Weights of a small GPT-style language model, trained from scratch on English Wikipedia.
Size: 12 layers, 2 heads of 32, vocabulary 6724, 1.3M parameters.
Architecture: LayerNorm before each block, learned positions, biases, tied embeddings.
Training: a variant of Muon for these matrices, 108M tokens.
Each number is 50 + 15 x the weight over its row's rms, rounded and kept within 0 to 99. Layers, rows and columns count from 0. The size before them is the row's rms in percent of the matrix's.

# layer 4 MLP up, 384x64, rms 0.323, rows 21-75, columns 0-63
104:47 46 72 54 62 21 42 63 34 28 52 68 56 46 46 46 51 81 80 42 53 43 54 52 67 46 41 80 24 31 38 40 36 37 69 46 36 63 45 36 36 65 70 49 39 38 74 31 51 58 64 58 33 27 48 47 81 63 77 59 51 38 36 62
102:78 69 69 43 25 58 43 48 78 36 28 45 66 65 45 79 49 68 56 66 35 40 29 45 29 60 44 50 41 55 34 37 58 28 45 55 41 44 66 52 73 43 68 63 30 76 68 58 33 39 29 58 69 48 62 35 70 57 52 27 37 46 33 37
113:60 39 53 38 29 60 25 22 44 47 85 46 46 53 49 50 59 53 52 55 40 72 64 55 60 37 07 33 26 33 51 62 53 71 44 47 65 56 23 45 43 69 68 58 13 38 57 51 57 83 50 66 49 50 64 34 52 65 32 50 45 63 54 50
088:74 60 46 46 64 63 28 45 35 71 36 82 66 35 28 32 39 55 39 56 45 57 59 13 32 43 57 33 56 57 36 35 45 37 49 42 81 68 54 28 57 67 61 65 28 64 45 41 38 74 41 70 48 47 71 56 66 45 33 71 67 59 51 61
113:58 59 55 57 40 40 43 43 30 52 47 58 62 56 47 42 27 66 73 62 59 42 54 58 59 64 34 20 65 78 43 58 21 19 64 44 53 61 89 65 45 49 54 36 16 63 54 51 74 67 58 54 71 43 47 59 40 49 43 18 40 35 46 32
107:59 49 28 61 52 47 29 63 69 66 58 47 50 63 41 42 55 73 54 31 57 56 69 61 62 54 54 63 30 44 81 54 68 56 39 73 57 26 44 44 40 61 45 41 82 55 42 47 36 58 65 46 55 40 27 13 47 31 40 56 21 32 72 19
115:44 41 69 56 44 55 61 51 34 71 52 48 39 56 26 14 50 50 74 42 54 51 60 62 47 51 37 20 72 60 31 60 41 39 65 42 49 73 80 54 26 77 56 23 41 62 53 31 91 46 37 53 63 48 34 60 58 56 59 32 60 51 46 65
086:53 61 51 27 61 58 77 33 46 50 76 37 76 58 17 73 46 67 53 18 68 45 58 52 39 31 77 45 47 49 47 65 72 62 65 54 42 40 38 32 33 49 48 41 66 42 61 43 30 86 45 27 42 56 36 69 39 31 44 50 33 47 46 50
098:60 61 71 57 70 49 31 30 32 47 42 76 44 54 55 33 46 72 63 42 60 14 49 37 52 47 57 50 59 43 46 41 65 76 56 60 52 44 49 10 47 62 22 79 46 36 65 64 47 51 24 63 46 46 31 51 64 77 66 54 46 51 53 18
099:54 44 46 56 43 36 52 21 34 53 52 70 49 66 56 69 26 62 41 80 63 58 58 80 57 62 53 48 51 41 34 41 43 41 44 41 63 29 59 14 59 55 38 60 39 28 43 48 48 74 16 38 84 44 71 35 49 74 50 55 47 61 32 31
092:52 68 20 68 75 55 46 69 63 46 59 41 55 61 25 44 61 41 65 42 58 67 30 59 48 26 19 53 26 29 44 71 49 32 50 34 42 47 69 57 46 79 44 50 48 51 62 66 27 50 41 48 52 24 68 22 43 59 60 78 50 28 54 51
116:51 68 22 39 35 41 48 51 69 28 71 52 68 39 44 56 47 51 72 55 41 30 57 56 85 24 48 49 23 32 59 43 55 52 54 29 38 41 76 48 43 33 60 72 58 64 38 60 78 68 58 42 22 41 39 45 74 34 71 40 63 56 57 40
135:79 37 40 47 39 54 53 69 59 38 67 54 53 83 65 59 46 34 31 40 78 41 19 51 43 65 19 37 52 41 45 37 56 47 57 60 34 47 74 51 52 56 60 95 32 61 54 71 50 62 41 33 37 40 46 60 30 34 61 26 48 33 48 48
102:59 34 71 40 38 55 53 42 60 54 61 43 36 60 53 32 54 46 40 31 60 51 45 69 76 73 76 69 51 28 58 55 53 46 40 41 13 65 88 50 45 51 63 56 70 28 66 28 62 32 24 27 44 42 34 54 59 59 61 43 73 28 58 50
082:40 56 44 36 48 49 41 43 63 53 53 81 68 49 16 64 76 46 62 31 26 39 56 70 64 23 24 30 74 46 56 28 60 66 47 34 54 71 54 70 41 55 37 45 60 29 49 70 44 34 47 69 39 56 69 31 62 67 36 67 61 46 40 62
089:79 25 63 37 49 51 27 38 71 37 81 49 41 34 73 59 66 43 59 27 52 63 49 33 43 20 45 54 57 34 52 68 47 32 63 34 54 76 58 37 41 42 48 39 37 67 47 85 66 41 50 50 59 58 62 27 64 20 34 63 56 63 49 49
120:48 43 55 62 59 18 27 49 39 77 66 70 34 54 27 25 48 44 36 47 27 42 54 31 34 59 48 48 51 54 38 59 51 49 64 56 83 62 61 69 33 83 36 40 62 37 41 44 63 51 33 57 67 54 52 72 56 35 23 32 41 77 57 65
098:65 51 44 38 46 65 26 47 38 60 65 18 49 87 61 45 44 49 63 44 83 76 51 56 47 56 29 28 39 37 88 55 37 48 55 46 62 29 34 58 66 39 72 49 55 52 59 57 40 24 39 50 35 44 61 65 65 77 45 24 47 56 40 46
098:59 55 50 26 69 56 61 66 77 55 58 51 37 55 29 08 55 40 56 42 64 45 51 54 66 31 41 27 26 34 18 49 70 48 63 50 56 54 43 42 72 64 77 37 46 51 63 33 34 45 81 54 42 44 32 53 51 42 29 45 63 47 78 63
113:84 54 46 57 39 53 30 46 84 60 30 44 53 66 48 61 53 51 51 32 52 65 27 52 47 53 43 91 49 44 56 54 47 31 27 48 30 49 44 82 32 50 81 73 51 44 66 28 55 26 36 67 48 54 54 57 65 46 38 53 27 66 33 45
087:32 71 65 34 37 75 39 58 40 62 56 51 36 33 47 59 40 59 35 29 63 40 36 82 38 67 53 64 50 55 42 24 17 89 60 60 57 68 51 42 36 61 35 18 40 37 50 65 49 46 43 55 74 64 32 63 51 36 51 56 71 37 47 45
097:60 46 48 67 71 55 42 61 58 85 46 46 55 70 43 35 45 37 51 56 38 47 62 73 36 38 65 49 50 71 61 56 30 31 51 61 60 77 70 46 31 70 13 33 59 41 56 49 69 22 51 29 46 48 49 62 56 39 40 33 54 07 36 51
117:54 38 53 28 33 59 51 97 46 43 42 53 45 54 40 53 66 49 58 52 61 31 49 85 62 68 51 44 39 34 55 68 75 57 53 37 36 40 74 53 50 37 31 33 63 47 73 56 36 47 22 64 59 56 32 63 38 44 74 42 60 28 62 20
084:70 55 38 51 59 54 45 59 67 47 48 60 60 41 19 72 41 55 42 18 61 39 42 40 60 56 40 50 17 72 58 64 48 55 47 38 85 41 65 50 71 40 64 27 15 34 41 55 64 34 32 42 66 56 68 69 57 48 53 77 59 52 24 49
102:47 42 53 88 31 59 49 17 50 49 50 54 45 66 51 81 39 59 45 60 65 36 51 47 55 62 57 57 57 45 49 66 41 64 55 66 52 70 43 16 46 30 58 20 83 35 77 32 45 56 41 15 64 51 40 53 48 61 35 71 56 36 38 47
114:72 27 42 69 39 49 75 55 74 47 45 46 47 87 69 49 04 54 53 55 55 61 39 42 80 61 36 35 16 30 29 45 47 30 50 32 37 64 58 54 47 52 78 62 34 59 54 63 43 64 57 63 55 32 35 49 46 50 55 43 49 48 53 49
098:70 46 31 28 81 39 46 84 41 50 39 50 56 53 42 52 20 53 68 41 45 44 70 52 32 46 33 57 54 65 57 69 47 70 38 56 72 34 34 68 44 29 50 26 33 52 22 58 43 61 44 21 45 43 75 44 63 45 60 59 74 45 66 69
104:87 52 59 45 42 39 55 20 81 50 73 55 45 57 76 45 51 52 40 47 63 34 36 72 45 58 58 88 45 17 64 35 55 39 52 43 38 46 50 44 53 74 63 46 38 33 36 54 33 42 39 64 49 22 61 40 26 57 57 65 55 31 62 31
097:71 42 38 73 56 61 33 42 35 20 52 49 70 46 50 51 44 66 45 46 61 45 39 47 72 67 41 50 52 53 36 66 49 38 37 45 48 62 40 27 17 31 65 35 53 39 90 50 42 71 64 44 84 53 28 57 63 77 19 48 49 60 52 43
097:46 50 39 59 58 46 24 26 39 52 64 52 39 59 51 69 55 31 45 47 94 30 60 44 87 44 46 55 54 43 67 68 30 62 55 53 43 67 55 46 37 42 29 58 72 36 78 31 64 47 70 31 55 50 36 70 78 69 38 44 44 35 39 35
084:50 42 29 44 28 45 53 47 69 44 51 42 62 41 53 53 25 68 72 47 55 36 47 32 43 46 46 53 65 43 59 69 61 50 39 59 39 33 42 62 25 28 70 38 47 31 47 45 22 41 86 23 63 50 44 59 30 79 59 66 81 74 72 42
117:64 55 45 41 48 57 31 50 36 40 61 59 29 41 00 46 65 35 58 53 59 49 43 44 57 32 45 49 38 30 24 69 29 51 72 60 87 41 52 45 55 78 41 59 59 37 48 63 52 69 40 63 53 72 48 61 26 39 54 47 64 51 77 50
107:53 65 47 69 47 61 59 27 46 46 52 41 21 35 32 64 71 62 52 58 63 68 71 21 36 23 43 51 31 26 54 70 48 70 34 57 51 23 58 50 54 38 68 59 38 28 07 62 65 54 29 41 62 50 42 65 48 65 63 52 67 55 52 53
103:57 44 54 63 64 32 81 35 66 36 53 62 64 44 34 73 46 62 41 63 49 15 46 46 72 38 40 71 52 56 55 37 62 76 48 49 50 29 38 40 61 46 00 62 39 46 43 49 27 59 74 46 33 69 45 60 37 46 64 74 41 36 38 47
100:38 44 31 65 38 18 32 55 66 65 69 42 67 60 38 65 44 23 40 48 50 19 69 62 75 71 45 49 52 59 51 59 70 54 52 61 50 43 42 24 58 53 21 62 19 59 48 71 46 39 57 40 60 58 56 56 50 50 44 46 48 15 85 48
092:64 48 71 58 48 68 51 50 69 74 33 38 58 37 32 64 87 48 61 38 55 42 34 54 48 53 47 26 48 45 42 54 55 53 30 65 41 53 40 51 52 70 83 46 47 20 84 66 76 23 38 49 34 40 63 26 40 60 40 48 67 29 45 54
106:55 74 34 31 29 84 32 59 68 41 54 49 11 30 50 47 55 60 52 46 34 61 50 54 65 52 34 63 57 51 58 71 61 65 52 58 48 50 53 67 43 33 47 59 74 40 52 49 48 50 44 70 75 70 30 63 51 35 18 71 37 24 29 37
098:45 60 65 49 71 11 78 42 50 42 50 38 69 68 50 38 40 58 57 66 30 36 42 58 61 37 43 53 40 34 51 50 10 79 38 63 36 63 54 29 44 32 56 55 47 25 62 53 54 50 54 54 30 52 82 50 67 57 62 51 64 57 21 30
099:63 44 37 41 41 60 42 27 38 27 59 47 48 34 49 80 27 44 64 84 63 59 70 50 54 44 47 28 31 43 67 51 27 45 40 75 50 45 53 39 50 59 64 62 21 59 61 37 59 45 42 33 60 54 77 24 42 86 71 60 58 39 36 63
096:34 58 56 48 48 45 41 32 64 58 34 29 44 46 39 60 34 48 41 64 53 60 73 34 71 74 40 47 10 45 39 73 65 41 71 45 59 41 70 40 21 62 62 47 50 38 66 54 32 65 62 65 92 48 37 61 71 25 63 30 42 52 47 51
101:48 47 43 56 73 28 44 30 37 61 73 37 43 29 40 59 34 62 53 31 35 40 67 43 34 62 60 68 36 26 48 65 30 32 26 78 69 55 35 48 36 56 66 53 61 68 44 57 41 52 41 63 53 43 40 48 40 65 74 79 80 38 35 75
095:57 52 44 48 61 57 37 40 64 57 69 45 47 71 48 42 38 69 19 60 35 35 36 44 22 72 43 44 45 40 41 29 43 48 67 30 57 15 52 50 71 39 50 49 80 70 71 43 32 71 66 77 74 37 43 78 54 51 43 53 25 54 50 51
103:85 60 58 55 38 48 66 75 58 05 39 37 47 46 77 57 48 58 70 44 56 53 52 29 39 66 37 62 55 45 56 39 44 45 29 64 34 28 72 61 59 38 52 56 37 60 58 66 55 67 60 49 68 55 34 37 29 40 54 15 57 52 53 18
080:28 38 66 55 39 35 39 17 36 64 33 29 51 44 35 93 52 67 53 74 67 60 56 74 45 60 54 45 27 48 50 49 60 51 44 62 47 42 69 43 39 46 27 67 39 39 64 51 54 81 27 36 85 56 54 59 61 43 45 36 58 39 40 35
109:48 43 43 69 43 52 49 77 58 41 37 40 51 47 32 41 55 45 51 49 78 49 38 46 26 50 20 61 45 61 22 42 40 68 64 54 43 37 77 69 63 53 63 62 77 44 71 61 63 91 55 48 63 51 22 55 31 17 35 40 41 44 42 62
080:36 62 51 45 34 51 28 45 69 63 43 38 51 32 47 74 57 27 54 56 88 48 45 45 47 36 22 54 39 57 51 36 55 53 32 56 44 50 37 51 43 55 78 47 85 40 64 39 79 65 72 61 57 69 30 55 70 32 21 73 46 69 56 56
104:72 68 27 29 65 41 36 40 59 49 54 40 64 55 49 52 78 40 59 30 66 56 43 52 20 61 45 67 33 69 40 51 50 85 64 24 62 43 52 50 50 61 55 28 37 53 41 50 63 58 33 75 24 66 34 80 59 23 43 42 60 43 65 48
117:45 51 41 57 59 37 56 79 46 35 38 67 20 69 39 71 10 69 58 51 48 57 47 51 53 90 35 61 73 48 51 48 46 49 53 38 39 34 68 58 48 48 70 69 45 59 42 49 40 67 33 35 83 38 48 47 33 51 24 35 55 54 38 24
083:46 47 58 71 51 50 49 59 46 53 37 59 46 64 36 17 31 40 48 60 83 62 52 30 66 47 47 38 43 43 61 75 39 65 67 47 55 70 57 36 37 38 56 26 39 61 53 37 59 47 72 45 55 54 54 70 63 61 46 33 61 42 31 00
083:61 73 58 33 78 56 32 37 69 25 47 23 65 57 38 55 41 28 49 38 46 27 29 35 70 64 34 72 27 72 79 41 71 65 39 65 48 61 73 55 53 45 48 68 40 52 65 41 55 51 42 43 55 37 64 69 60 46 36 27 58 34 40 40
092:74 54 59 37 49 43 54 28 63 35 57 38 39 41 51 16 68 45 68 48 55 45 24 57 35 44 40 76 54 57 55 43 53 59 53 48 56 66 64 70 61 21 57 65 30 54 78 62 84 25 58 56 30 35 44 36 25 39 60 62 75 50 28 63
131:45 36 44 97 65 36 47 49 70 90 58 57 49 46 24 62 41 69 32 45 32 32 24 35 51 27 65 58 57 68 42 47 51 56 53 42 56 78 40 46 37 36 35 39 68 59 42 35 48 43 41 66 66 47 53 74 49 42 24 66 61 64 45 44
098:53 84 39 59 31 26 51 49 77 38 54 21 36 50 66 78 39 39 76 37 50 56 63 50 46 65 62 78 41 45 56 61 34 37 27 51 44 54 50 52 32 61 89 52 55 55 52 28 31 53 42 75 45 34 49 56 55 25 53 46 67 42 44 31
079:57 46 64 41 60 83 90 65 60 36 45 34 68 73 17 36 29 60 58 51 48 45 33 49 23 55 59 49 38 13 35 61 43 70 31 50 44 41 40 53 59 64 57 20 55 51 78 44 26 54 40 52 59 66 57 51 48 46 55 54 51 52 72 59
098:27 50 64 64 47 49 50 59 64 41 64 65 58 41 70 43 50 73 53 82 63 18 47 48 49 42 54 48 48 27 23 38 60 67 84 64 17 39 47 48 56 62 43 58 45 35 64 31 57 40 65 34 42 66 35 59 54 58 47 73 52 18 40 21
# layer 4 MLP down (transposed), 384x64, rms 0.115, rows 21-74, columns 0-63
118:45 57 60 37 38 59 30 53 52 37 45 72 47 59 60 43 76 63 21 49 68 62 38 71 44 72 52 41 50 21 39 28 48 58 59 43 21 63 36 30 58 46 44 38 32 16 48 46 42 59 85 75 80 62 58 42 34 57 59 54 61 33 41 55
076:46 50 47 26 48 44 63 64 51 62 61 47 48 40 77 73 77 29 59 44 35 58 50 77 66 53 60 67 58 26 46 54 64 30 60 46 49 34 35 55 56 56 57 86 44 52 65 59 25 11 59 55 44 41 24 19 40 65 67 37 33 51 53 57
101:35 34 55 46 49 60 61 53 64 32 63 50 23 51 65 84 32 32 43 47 55 57 51 53 44 48 68 55 43 80 55 45 33 38 11 45 68 45 52 39 79 57 39 38 24 62 60 42 24 54 51 33 84 42 54 77 46 38 39 63 46 75 45 51
093:55 53 66 67 56 48 43 44 49 58 67 52 29 62 45 51 65 36 69 70 57 24 56 19 66 40 50 45 39 45 22 57 43 71 56 41 47 63 28 42 33 32 46 30 62 52 42 55 36 57 66 11 52 42 74 50 24 51 58 68 66 34 91 45
111:49 62 54 55 56 20 60 55 37 38 61 29 60 20 65 42 44 76 43 70 24 42 36 68 60 45 40 72 43 52 64 58 48 44 52 72 70 61 38 52 32 41 35 39 65 77 43 39 31 29 66 57 33 42 66 71 80 50 55 31 37 55 29 68
103:46 52 66 60 50 50 43 53 47 24 39 53 66 29 75 45 58 58 58 56 82 43 39 40 38 46 51 20 76 83 18 48 40 56 40 37 50 66 42 35 65 46 58 47 34 55 71 41 40 64 48 39 71 47 60 71 27 43 54 56 72 28 14 58
105:22 28 64 42 45 30 87 78 39 35 81 45 44 51 53 47 32 27 61 68 49 33 54 42 47 33 73 52 65 65 44 54 45 46 39 38 48 62 67 75 52 34 43 31 58 39 49 45 58 25 55 57 51 56 53 82 74 41 56 55 57 65 32 27
079:47 35 77 45 36 67 55 57 34 39 33 58 53 38 58 50 64 39 67 64 64 42 32 29 88 78 35 54 33 50 68 61 53 48 31 51 64 63 18 38 48 45 71 63 59 56 23 47 72 46 37 49 39 46 77 29 71 36 62 41 59 29 55 39
095:53 42 54 39 73 71 24 36 17 55 39 69 48 54 50 31 45 77 48 54 35 55 50 35 52 63 79 54 18 40 67 32 56 56 43 44 66 51 37 27 69 49 33 73 37 44 42 86 44 47 33 60 39 58 59 37 33 41 65 55 81 56 53 60
104:66 54 22 58 47 52 30 21 31 56 37 65 40 60 54 57 43 73 53 66 43 63 67 75 41 79 39 52 36 37 26 57 49 40 59 43 62 60 55 30 38 59 58 64 42 49 32 60 35 85 29 45 72 45 63 32 30 60 31 34 57 81 54 53
091:56 45 44 63 53 37 77 50 69 57 11 64 54 30 64 57 37 34 66 55 41 48 40 59 56 22 45 40 47 69 65 67 51 22 78 20 34 77 23 60 38 42 54 36 50 57 36 54 53 65 50 43 59 58 42 77 62 39 53 65 40 56 22 42
122:58 75 57 41 57 35 55 22 49 62 56 46 38 38 15 51 51 55 67 35 38 44 51 50 80 87 27 63 64 42 56 53 27 36 36 52 16 54 57 50 57 38 37 67 55 52 56 44 46 57 53 63 52 45 50 44 34 74 64 76 73 14 53 53
132:65 65 46 31 61 61 38 61 66 44 28 44 76 45 25 67 27 21 42 47 48 44 68 60 60 19 46 71 47 85 36 64 75 41 35 47 73 51 53 76 19 42 53 44 56 59 45 32 50 73 44 40 47 56 60 51 64 33 52 58 37 31 45 56
109:35 52 43 52 56 43 42 55 21 58 74 53 38 68 78 49 51 59 41 44 45 59 52 38 38 64 67 47 54 56 79 20 42 40 65 54 70 49 26 20 42 67 50 51 46 29 41 68 27 35 22 60 56 37 55 93 43 62 70 37 53 67 61 49
084:23 13 62 36 48 63 33 38 48 63 57 64 42 35 55 48 84 24 38 58 33 69 47 67 53 45 60 55 43 56 52 53 77 45 62 47 58 68 36 85 37 65 61 29 80 36 31 44 52 60 81 52 61 49 46 52 45 23 54 57 40 51 54 43
084:58 45 46 47 43 75 56 48 49 68 33 30 67 46 79 64 40 84 46 67 43 54 36 57 31 49 64 71 74 54 52 57 12 76 40 42 53 62 40 27 41 53 42 52 51 65 50 47 34 17 39 29 33 65 62 72 32 48 49 45 27 49 40 60
115:52 43 61 41 35 32 30 51 56 52 55 55 48 75 28 16 66 40 61 44 81 32 73 61 37 29 33 73 70 62 21 62 53 52 54 54 83 50 82 30 60 64 41 40 36 39 50 43 35 63 61 60 64 34 45 50 69 36 52 51 41 50 66 42
084:61 57 47 67 38 32 45 71 44 63 46 63 13 59 33 34 70 44 24 30 49 39 40 57 50 56 85 74 55 57 41 54 44 27 73 58 44 48 41 63 52 42 54 68 53 47 76 56 12 51 40 43 71 57 62 39 80 52 45 56 24 44 60 60
083:62 73 44 49 58 45 54 38 44 60 61 65 25 84 47 72 63 51 40 38 48 86 59 62 52 58 56 46 23 38 47 66 36 40 78 37 62 17 41 66 52 39 54 57 55 60 36 32 32 70 39 60 70 45 35 22 36 36 39 34 37 54 71 46
101:64 60 43 19 60 43 54 70 43 63 54 44 45 27 34 65 51 49 48 54 81 53 51 58 48 39 31 47 45 45 57 57 65 00 65 40 63 42 69 33 37 45 61 51 54 63 40 64 34 22 68 54 26 59 58 38 50 90 61 50 46 51 39 67
088:33 60 30 56 33 67 48 55 37 72 36 55 59 51 45 49 49 82 55 22 70 37 45 34 42 58 63 47 50 66 38 45 42 85 69 44 71 55 18 69 45 38 36 49 63 20 28 72 58 46 45 69 33 72 47 40 64 64 49 54 66 60 39 27
098:47 55 45 49 40 45 72 59 71 27 74 64 22 33 24 69 45 31 42 50 62 46 55 29 57 78 61 49 69 86 52 50 70 40 56 54 73 55 31 52 46 73 62 57 55 52 63 33 29 25 34 34 48 71 32 44 39 31 53 50 52 65 54 32
126:34 68 35 59 67 40 63 39 33 48 41 56 75 56 53 46 56 68 55 82 37 29 47 36 43 61 41 32 81 29 53 48 27 42 68 66 46 69 57 35 70 39 12 40 25 40 49 65 54 35 36 40 62 63 56 59 35 31 32 58 60 44 69 70
077:53 66 60 50 56 46 78 73 63 33 79 42 71 40 41 59 39 79 61 41 50 37 46 15 18 41 49 28 73 35 72 45 46 48 28 54 53 40 39 65 45 33 48 41 33 54 25 43 68 23 50 56 65 66 54 63 58 60 44 47 63 30 53 39
097:57 53 51 28 76 52 63 75 45 45 82 58 60 53 32 30 51 32 67 41 43 79 61 35 59 21 54 48 61 39 70 62 56 66 45 40 76 45 15 56 54 32 28 40 35 50 37 57 58 62 51 53 55 60 56 64 23 21 30 52 49 43 61 39
128:50 65 44 33 50 51 52 28 83 71 52 40 56 65 41 31 32 32 37 59 56 55 48 58 58 59 49 64 43 69 39 49 63 14 49 24 44 23 38 96 47 60 59 47 84 58 29 57 60 66 41 57 54 44 55 35 52 56 52 20 61 39 47 44
106:34 68 59 55 32 74 49 41 78 62 51 47 24 47 63 51 27 39 70 39 52 39 47 72 58 57 33 45 53 40 37 76 43 61 26 39 36 74 48 63 43 37 80 45 72 42 70 42 55 57 70 38 58 45 47 41 54 64 86 37 34 29 63 28
123:48 39 62 17 65 51 38 29 48 62 54 46 43 82 61 47 57 68 74 59 35 62 34 35 26 39 59 65 64 61 37 53 95 46 46 72 32 61 06 45 31 31 49 56 40 58 52 33 46 41 59 41 68 44 61 45 58 58 57 65 50 41 59 46
081:63 42 75 60 53 42 68 60 58 73 58 49 52 65 85 45 53 42 77 58 79 69 58 43 37 52 25 72 35 47 64 43 58 57 70 40 54 19 20 40 39 48 46 51 40 46 34 30 46 38 34 39 50 32 56 59 28 56 47 33 34 17 39 58
103:46 53 59 39 60 55 58 34 40 75 60 70 47 67 49 82 47 55 58 72 33 53 50 35 58 66 27 58 44 54 31 55 44 57 37 50 22 37 68 37 45 19 33 84 56 51 37 51 26 42 38 83 47 60 51 67 22 46 57 26 68 59 50 32
089:28 23 38 42 59 58 45 52 40 25 31 53 79 33 49 37 44 57 46 50 63 57 77 74 54 51 60 39 41 68 59 49 60 29 53 42 24 46 58 59 25 81 74 72 74 33 34 44 33 55 37 20 63 44 54 66 68 49 47 48 54 72 54 45
131:45 67 52 42 43 74 41 40 76 54 41 57 31 60 23 65 70 48 64 67 59 39 54 38 54 41 46 64 48 30 29 54 47 56 49 67 57 40 39 40 50 51 64 86 53 45 69 55 22 39 44 70 09 41 54 42 41 53 67 49 68 08 43 69
115:62 82 58 36 60 57 53 55 53 40 64 71 36 83 36 41 63 53 52 34 35 51 28 52 58 45 37 67 54 28 45 39 47 56 31 62 81 63 41 32 59 45 63 58 27 86 53 34 42 44 61 63 15 40 51 60 50 52 35 48 40 71 19 50
107:36 47 70 63 56 30 68 59 75 65 16 28 65 42 34 51 40 47 52 52 59 37 71 48 30 27 61 51 54 50 48 81 49 43 72 69 68 43 30 51 45 57 15 39 72 33 57 46 40 46 60 48 36 47 58 34 83 74 48 39 51 41 32 61
096:46 34 57 42 59 44 34 61 36 47 30 94 49 21 41 47 52 56 66 63 46 45 67 49 60 89 45 46 32 48 37 48 54 62 45 65 43 68 45 24 43 48 24 42 68 44 53 64 17 59 63 35 85 62 21 35 50 50 45 55 52 39 46 52
102:62 41 39 60 66 45 50 40 67 41 98 43 76 49 19 52 61 66 47 39 65 68 64 48 33 55 46 58 22 77 68 65 60 65 48 31 43 56 65 46 37 56 47 56 34 52 24 37 22 52 54 41 37 31 54 35 52 34 57 49 73 29 46 64
102:67 49 17 93 52 34 54 81 51 54 30 34 74 40 54 54 47 22 67 58 63 17 59 55 57 34 44 44 71 49 60 66 45 41 56 32 28 53 34 52 52 55 35 26 45 67 50 32 71 58 65 29 52 53 50 46 46 63 47 67 43 56 34 65
085:56 44 43 75 76 71 41 44 54 40 47 57 52 56 40 46 62 58 24 35 53 26 57 11 48 72 46 67 57 41 31 76 47 56 48 45 57 50 67 20 55 63 32 53 73 44 65 43 40 49 52 72 64 52 24 65 27 64 27 43 22 38 35 62
095:43 46 50 74 51 33 42 23 62 41 78 66 41 41 43 53 40 51 56 50 42 61 83 64 45 63 58 55 28 85 50 41 33 35 45 49 62 54 75 42 40 53 57 60 19 57 67 62 36 49 49 38 77 34 64 57 39 52 34 42 38 70 21 20
117:46 47 34 60 61 32 58 53 74 41 37 45 32 55 50 38 50 30 31 38 30 75 72 56 44 44 56 68 51 81 35 56 67 42 32 34 76 51 67 68 47 34 21 51 65 60 49 51 81 39 54 26 57 18 69 41 39 33 43 74 56 56 52 62
089:62 58 20 62 32 51 31 77 47 32 34 48 54 35 61 56 58 27 37 63 62 55 47 47 67 29 21 57 25 58 72 50 69 86 66 62 73 43 51 45 30 28 43 28 52 43 52 55 40 56 51 55 49 27 62 71 69 55 54 58 24 68 51 49
089:62 34 45 43 37 69 74 53 32 42 28 54 66 23 31 51 52 47 46 65 61 64 29 59 66 69 72 68 67 85 45 48 46 44 41 59 37 58 49 29 36 32 69 43 38 39 45 73 37 41 48 13 65 58 27 37 54 54 79 45 38 55 57 64
097:41 49 78 31 58 47 36 31 58 47 63 78 40 50 23 58 45 43 51 44 66 44 37 38 47 42 41 55 54 65 64 31 35 69 51 58 59 64 60 44 66 10 58 51 32 66 19 59 92 40 37 45 42 64 66 76 58 56 38 64 56 32 49 62
076:67 36 45 72 56 48 76 90 48 47 46 41 23 54 60 47 61 33 38 53 59 40 35 74 32 59 48 49 61 76 71 59 73 56 53 45 61 53 30 39 58 40 35 49 44 53 25 70 63 08 45 41 33 46 57 80 47 40 32 67 53 45 43 51
112:58 35 67 28 34 74 57 39 44 69 60 65 22 45 37 63 34 62 66 49 32 65 57 81 35 48 43 59 71 56 44 43 75 55 45 47 75 33 54 50 27 44 67 65 42 50 09 41 42 51 50 53 23 30 54 40 51 56 52 74 69 45 48 29
068:42 72 76 49 75 46 65 46 56 78 70 40 57 55 72 68 53 35 61 48 61 58 48 54 68 46 31 65 47 64 80 30 62 42 58 63 47 45 38 50 33 18 47 59 63 37 53 17 46 49 33 37 44 48 38 55 62 71 27 30 30 50 69 26
100:54 56 39 24 48 44 85 18 46 45 35 66 59 45 73 50 37 33 46 60 74 61 65 47 52 53 51 62 41 59 55 53 51 22 27 27 54 47 51 49 34 32 70 64 66 83 58 76 47 38 66 56 18 37 54 61 45 55 71 46 51 34 37 31
134:56 59 50 49 69 51 32 36 44 75 95 35 55 63 28 57 54 54 57 19 58 85 55 68 56 50 30 59 49 42 39 59 48 62 60 26 58 58 57 36 72 65 57 64 41 51 35 42 48 44 52 56 06 37 55 43 35 54 53 44 39 43 37 20
095:63 24 82 44 58 46 58 52 48 72 66 66 45 56 38 38 24 55 35 43 72 58 63 64 27 54 45 65 41 88 68 56 51 44 60 60 56 55 40 62 58 54 36 44 60 38 22 40 27 29 47 39 48 43 71 58 08 38 59 62 35 31 55 43
083:72 44 75 72 69 68 70 52 62 33 63 64 54 54 41 41 40 43 57 70 70 32 52 43 53 27 20 59 22 62 28 56 40 69 51 71 41 58 39 41 35 27 20 27 76 32 45 39 40 40 27 41 51 49 66 55 60 51 41 64 48 49 68 44
091:75 48 48 61 65 59 70 40 35 53 42 41 38 60 48 24 43 41 42 40 40 66 61 84 46 62 59 55 61 43 43 44 49 32 34 32 48 22 35 51 68 51 57 79 48 51 78 63 49 49 19 40 69 45 54 54 50 28 46 24 29 73 77 76
144:26 50 57 65 50 51 34 69 79 41 38 36 52 69 61 46 38 49 35 71 59 47 42 54 31 48 60 79 49 90 61 45 26 42 31 43 82 66 44 56 63 43 18 50 53 25 51 34 47 59 22 38 73 54 64 55 51 27 42 61 58 43 45 57
108:87 67 57 49 41 46 39 48 50 52 56 57 53 44 48 36 40 70 52 66 41 62 40 13 60 43 23 85 36 30 31 52 66 33 40 70 45 34 60 43 63 54 47 52 31 60 72 38 68 36 56 70 44 37 51 46 54 74 14 56 33 63 48 65
074:53 84 56 26 48 46 50 67 38 32 65 58 43 59 74 35 29 64 69 54 40 47 66 49 58 44 39 74 30 49 60 39 64 59 62 61 49 30 31 54 43 67 61 51 68 61 31 50 68 41 26 60 51 42 52 71 15 14 36 34 48 65 57 31